Each number is 128 + 24 x the weight over its row's rms, rounded and kept within 0 to 255. Layers, rows and columns count from 0. The size above them is the row's rms in percent of the matrix's.

# layer 6 attention query, 64x64, rms 0.117, rows 42-63, columns 0-63
size [ 95  99  67  79  77 163  87 104  92 104 100 102 105  93  99  93  95  98  87 108 102  97]
[[128 134 147 105  97 143 116 153  94 125 107 146 111 168  84 185 125 160 111 129 117 125 145 148 111 193 144 101 116 141 113  93 151 139 104 101  98 150 100 132 152 114 131 137 104 139 138 182 106 147 123 147 127  90 129 117 125 116 101 134 178 104 126 119]
 [180 140 130 133 123 116 124  80 144 149 146 123 128 143  84 143 121 146 156 116 131 155 142 114 132 132 151  87 134  77 114 104 167  83 126  94 103 159 123  82 143 130 163  92 130 137 155 128 104 166 140 127 161 149 126  98 151  92 124  95 115 114 120 137]
 [113 144  98 158 113 117 146 105 129 130 140 134 151 106 166 135 143 113 113 134 104 126 143 121 118 170  95 151 150 155 152 107 136 112 107  91 122 118 103  83 131 136  76 127 187 127 107 125 165 131 147 131 107 142 129 172 163 152 118 110  77 145 177 128]
 [ 95  89 127 125 154 144 154 126  93 153 153 123 152 137 149 159 104 120 145 143 102 100 196 145 120 147 110 166 124 118 167 101 146  93 118  86 123 102 120 121 139 134 123 122 107 138 116 138 128  90 106 175 103  95 110 102 113 138 134 114 125 126 128 186]
 [164 108 125 127 125 136 132 137  87 170 113 157 145 111 153 142 124  74 148 118 134 120 123 108 100 135 144 144 112 162 153  95 122 135 134 106 178 146 125  65 120 100 158 145  81 118 132  99 165 133 171  93  99 126 138 107 130 156 109 132 125 122 150 106]
 [105 156 126 129  80  76 111 102 148 115 100 106 139 118 144  96 145 155 114 148 172 169 107 122 146 131 151 118 160 139 102 162 103 139 141 133 100 113 118 152 100 114 124 132 176  91 107 146 137 172 144 117 152 156 134 142 135 120  99  88 103 157 116 127]
 [161 136 123 104 120 138 153 166 115  62 116 133 153 131 120 128 149 146 135 124 134 171 158 141 106 128 154 120 114 123 144 121 139 116 191 122  50 111 154 140  92 117 124 143 166 119 153  98 147  98 136 174 118 107 104 101 130 118 123 115 121 121 123 133]
 [ 91 138 165  96 121  99 145 117 170 157 104 119 118 117  96 128 140  99 140 125 140 171 112 122 123 108 124 105  65 100 109 129 166 142 164 126 182  98 110 140 164 144 121 112 118 110 113 171 130 104 141 170 148 127 136 130 151 122 132 122 155  98 102 111]
 [119 149 134 128 114 141 155 133  96  97 123 146 142 117 108 152 115 142 170 124  95 122 167 175 152 126 182  96 156  92 128 105 135 127 125 129 133 123 145  80 146 116 109 124 125 107  92 138 128 120  68 155  56 148 118 142 117 128 152 117 117 112 138 104]
 [137 121 134 161 141 116 115 127 167 107 141 135 143 130 125 108 120  76 197 144 125 132 128 100 130 110 116 169 139  60  88 159 163 166 125 169 141 103 133 134 132 117 141  89 160 110 147 128 137 125 144 121  98 124 160 150  96 106 121 119 111 111 119 142]
 [109 154 132 140 127 148  87 174 146  95 145  64 117 144  88 136  94 124 122 144 116  86 159 144 121 104 119 136 149  73 152 176 106 146  94 151 125 118 112 146 146 117 125 116 154 120 123 116 131 142 152 118 129 122 165 132 125 191 129 134 157 124 131 136]
 [125 138 131 121  91 158 113 127  93 170 140 132 149 157 121 139 173 138 107  91 130 170 125 100 107 142 169 113  98 178 140 121 177 115 144 108  80  98 142 140 130 138  97 110 137 123 160 134 117 133  87 139 128 123 124 110 158 106 102 129 154 132 111  80]
 [109 110  88  82 105 129 109  93 156 138 127 158 110 132 148 116 102 118 176 163 100 142 129 135 129 135 142 124 123 154 103 144 106 123 145 116 112 132  84  91 135 125 126 148 171 163 137 111 148 122 126 119 101 151 136 134  73 112 165 160 149 135 184 158]
 [122 138 108 121 136 111 165 114 104 145 101 176 118 132 138 121 118 165 128 135 100 178 152 102 148 153 127 129 124 115 122  70 128 130 116 104 129 145 185 143 120 118  84 154 162 105 115 121 143 128 117 107 143 138 133 120 152 115 131  71 172  76 120 109]
 [130  91 159 119 133 156 132 102 121 103 137 118 115 138 107 143  94 118 170 165 109 117 113 149 121 125 139 149 148 113  89 145 135 153 111 121  54 132 139 135 121 136 170 138 130 124 123 171 142 146 110 165 132 137 114 152 109  64 159 130 132 120 138  70]
 [157 129 144 113 108 127 137 144  71  75  69 148 157 151 113 127 125 121 128 126 123 143 110 119 133 116 157 143 111 113 144 132 125 169 139 148 137 184 124  94 137 153 154 133 150 142 172 115 136 102 159 107  92  86 142 105 137 120 158 120 114 176 136 126]
 [144 150 160 137 114  87 144 128 127 133 105 146 136 120 123 127  79 142 126  80 124 120 131  82 159 155 126 136 154 113 120 123 139  89 105 144 184 153 151 131 110 113 103 182 129 138 150  93 151 105  59 125  97 147 155 131 125 118 107 105 122 150 130 132]
 [ 93 139 128 147 155 162 112 160 155 124 115 127 144 121 144 125 118  80 110 163 150  97 107 101 143  99 138 175 113  92 121 132  91 138  98 157 155 142 148 114  97 108 117 141 136  95 140  93 127 120  99 127 108 162 132 154 110 186 121 150 145 147 131 171]
 [168 169  97  87  87 123 188 118 121 131 118 156  94 130 109 130 141 142 158 150 135  78  91 144 125 153 114 105 107 170 150 114 115 113 150 116 131 132  89 132 111 131 163 135 128 189 139 109 124 150 161 139  97 101 109 116 150 121 126 142 129 121 120 134]
 [127 165 115 153 141 120 135 111 150  79 135 120 135 112 144 150 122 132  75 140 133 119 167 127 109 147 109  78 147 147  95 140 149 149 146 106  75 135 156  86 133 147  69 138 149 118 136 117 144 122 159 110 172 119 122 176 120 106 115 133 159 132 120 105]
 [135  79 115 137 159 122 114 145 145 111 157 123 159 138  81 107 112 109 144 156 150 140  85 131 133 123 110 133 138 121 106 129 126 162 141 116 134 102 142 208 134 108  66 143 129 147  96 118 161 134 137 125 106 110 104 163 120  93 136 158  98 150 123 143]
 [142 141  67 172 131 107 156 112 161 130 121 145 105  86 125 128 175 158 158 145 109 119 156 134 141 117 123 121 110 152 138 117 122 152 117  94 159 142 131 145  91 104 110 111 151 124 155 146 114 116 140 140 150 134  84  93 116 133 128 146 104 130  70  80]]
# layer 6 attention key, 64x64, rms 0.125, rows 42-63, columns 0-63
size [ 95  84 158  37 238  36  81  99  85  93  89  96  94  87  91  90  90  89  82  97  95  86]
[[112 137 129 116 120 145 136 144 144 111  75 156 138  98 122 123 125 123 133 144 127 188 160 123 136 128 130 131 140 113 165 111 113 140 166 107  99 142 137 157 126 116 112 149  89 137 132 186 119 128 162 128  99 146 178  69 144 113 101 104  96 139  86 137]
 [116 135 118  99  92 132 159 164 140 111 125 155 178 131 131 141 108 123 135 137 124 148 128 121 133 106 143 150 125 163  90 131 113 105 106 109  77 133 101 150 125  75  85 125 169 109 168 113 118 114 123 127 132 125 196 100 121 140 156 166 156 125 120 111]
 [130 132 121 109 175 134 154 142 124 135 168 137 135 146 114 165 117  88 146  82 119  98 174 107 105 133  75 130  79 122 131 101 167 130  97 122 143 130 127 130 153 151 148 108  87 127 159 109 115  89 140 157 104 101 137 130 132 110 139 146 149 101 167 111]
 [135 116 137 138 122 154 145 148 145 121 125 146 124 139 105 168 135 137 151  99 132 122 188  91 106 170 143 110  83  87  87  88 156 113 123 146 134 108 112 158 135 162 137 148 103 118 144 121 123  81 113 104  88  94 160 119 120 126 101 140 126  97 140  91]
 [111 141 150 134  73  94 100 113 149 135  94 116 115 118 142  94 155 173 111 144 168 147  77 142 161 137 180 126 151 129 120 148  93 149 129 129 108 107 113 141 109  87 117 141 148 130 104 151 112 193 141 122 142 142 134 142 114 131 102 127 107 128 108 151]
 [127  94 111 132 116 141 132 157  96 156 128  96 116 109 117 134  79 137 105 143 104 128 102 120 136 120 109 157 120 155 161 156 151 133 104 153 116 148 110  95 167 137 137 166 130 156 143 119 104 133 127 167 115 109  71 119  98 143 172 144 131 172 126 181]
 [116 118 119 131 137 100 141 139 113 122 128 125 123 121 137 135 172 121 127 132 102 129  74  92 143 144 211 126 128 115 123 114 158 115 197 114 129 113 127 135 190 130 110 127 137  97 107 151  90 127  89 109 133 122 103 118 105 151 141 132 114 174 120 117]
 [171  95 127 102 113 161 128 144 116 116 127 159  73 157 148 126 123 172 127 155 106 133 119 141 134 158 119 117 123 155 101 116 138 132 163 153  93 123 152 152 110 104 171  92 163 123 115 135 116 149 103 143  92 120 129 107 178  83 138  91 105 138 118 113]
 [125 159 173 128 124  89 152 157  82 137 114 173 139 145 132 125 128  94 150 126 100 139 115  98 110 123 132 105  87  98 118 175 139  80 134 126 128 122 149 118 113 102 135  85  89 115  81 141 100 146 118 114 157 151 173 151 134 142 119 150 139 145 145 133]
 [115 136 171 100 131 175 126 135 128  97 139 136  95 108 172 132 134 126  58 176 147 128 116 159  94 160 134 123 141 133  90 127 116  92 122 142 104 121 136 140 110  98 146 164 141  68 122 122 127 153 147 144 127 141 129 103 140 162 109 144 101 106 145 138]
 [ 85 160 111 142 149 148 108 110 148 161 128 107 107  98 148 136 121 100  83 167 138 101 127 147 161 137  91 125 162 132 105 151 150  48 122 141 148 125 135 104  90 160 147 115 119 111 141 179 134 143 108  90 136 132 117 120 128 143 127 113 137 124 113 104]
 [116 133 136  70 143 116 163 162 168 131 109 142 126 129 108 130 140 135 138 124 136 152 100 104 124 115 134 108  88 123 149 123 125 155 161 122 128 147 105 143 169 158 115 181 144 117 151 133  81 116 126 145 108 144 148 128 159  83 194  95 112  98 130 111]
 [ 97 148 137 147 142 140 131 129 122 115 119 136 139 140 138  97 142  79 168 121 148 118  89 149 132 132 100 136 134 104  97 138 129 149 103 128 120 147 145 128 170  91 147 131  85 108 107 108 138 111  97 151 171  95 106 120 114 108 125 140 171 112  92 205]
 [125 134 123 102 114 131 155 107 141  69 136 139 165  95  97 134 138 143 163  77  95 133 120 118 108 137 150 143  97 186 142 163 144 129 160 134 116 112  82 145 130 142 155  85  89 149 140 125 138 124 116 181 113 120 143 108 142 109 140 127 120 157 149 117]
 [160 140  98  80 122 147 118 154  62 115 105 179 123  85 121 139 146 104 139 133 136 120 123 128 100  89 146 153 160 124 152 130  96  97 144 110 134 150 155 101 142 114 116 158 121 110 127 150 163 153 155 144 118 121 168 102 108 143 119 157 127 110 123 167]
 [ 76 123 163 148 155 121 119 135  73 126 145 161 160 102 122  94 153 134 105 100  61 148 155 129 143 116 146 133 146 129 153 106 133 133 140 114 120 119 106 181 143 126 156 132  98 122 109 150  72  94 117 111 101 131 109 134 137 130 131 148 137 100 117 154]
 [105 126 170 123 156 118 103 152 161 118 127 108 162 152 123 144 113 147 115  56  98 162 181 134 113 133 119 159  91 138 117 164 138 131 141 130 118 111 131  91  83 123 125  76 118 122 110 112 108 108 121 137 162 142 122 115 145 131 151 141 137  93 145 164]
 [ 97 147 153 184 110 118  84 122 151 131 154  69 103 141 139  91 131 123 120 103 144 132 136 134  96 187 132 120 189 113 126 129 125  92 129 163 140 108 118 126  97 161  85 111 130 158 122 132 122 149 120 133 128 129 131 154 111 105 130 131 136 163 119 156]
 [118  79 129 140 152 151 153 121 116 154 145 155 134 145 162 178 126  67 141 111 117 140 147  95 136  94 119 116 139 125 122  95 122 146 124 109 115 141 152 179 143 164 121  87  77 152 135  97 154 105 151 134 139  94 105 140 117 125 133 129 148  84 131 136]
 [103 182 109 127  99  90 127 155 129 156 149 112 127  94  78 143 131  98 123 141 122  84 117 168 137 153 162 161 103 178 131 146 103 174 127 112 102 123 150 108 165 127 104 122 137 101 150 125 107 151 121 129 113 133 138 123 113 107 107 104 102 159 115 105]
 [170 109 121 106 115 121 126 111 179 106 122 119  71 121 113 137 108 153  99 143 151 128 111 130 116 129 151 139 146 104 152 153 123 124 163 107 168 166 155 142 152 111 177 145 119  88 162 149 147 141 129 151 120 150 107 139 110 157  85 147 134 140  74 128]
 [172 122 115 121 121 126 165 110  88  97 141 113 127 157 131 143 167 108  94 145 122 107 102  85 146 111 146 116 136 176 152 132 123  89 143 146 103 123 144 109 156 133 116 149 113 166 121 121 136  76 130 137 120  98 152 165 161 129 101 104 148  95 168 102]]
# layer 6 attention value, 64x64, rms 0.107, rows 32-34, columns 0-63
size [ 92  83  84]
[[ 81 101 124 120 115 118 119 162 107 133 134 152  98 155 138  94 155 145 161 137 106 161 150 140 118 136 139  83 113 121 201 125 151 108  95  89 125 103 154 111 141 117 104 122 139 139 144 145 156 141 134 120 143  67 136 117 162 113 162 121 138 109 100 137]
 [134  85 122  92 138 123 128 121 140  97 122  81 153 107 121 110  98 154 121 135 130 141 111 144 134  69 124 121 102 179 149 161 123 123 149 120 117 127 108 121 162 109 158  99 152 194 148 133 162 118 131 133 136 120 117 161 167  95 150 101 136 165 110 127]
 [167 130 106  96 123 124 158 157 143 127 107 136 134 113 187 140 125 152 150 155 142 107 144 102 125 125 116  77 127 131 147 162 109 152 148  80 157 145 151 108 168 132 147 126 130 105 124 111 159 124 161  96 100 109  89  86 156 121 164 103  99 114 128 132]]
# layer 6 attention output (transposed), 64x64, rms 0.108, rows 32-33, columns 0-63
size [ 98  79]
[[ 77 119 121 155 177 152 127 151 148 116 157 117 116  85 133  95 113 137 117  97 128 135 161 124 140 125  74 127 162 120 139 150 122 150 122 123 129 128 170 112 140 137  85 151 142 140 126 108 122 128 164  92 127 174 102 141 123  68 104 157 102 134 147 145]
 [161 117 113 142 104 130 142 138 130 109 123  98 123 120  78 125  93  93 158 116 133 103 109 139 160  96  95 107 145 136 165 197 118 138 131 163  80  90 140 146 139 131 160 151 132 143 133 115 156 102 142  79 123 136 159 112 115 143 131 170 112 126 132 138]]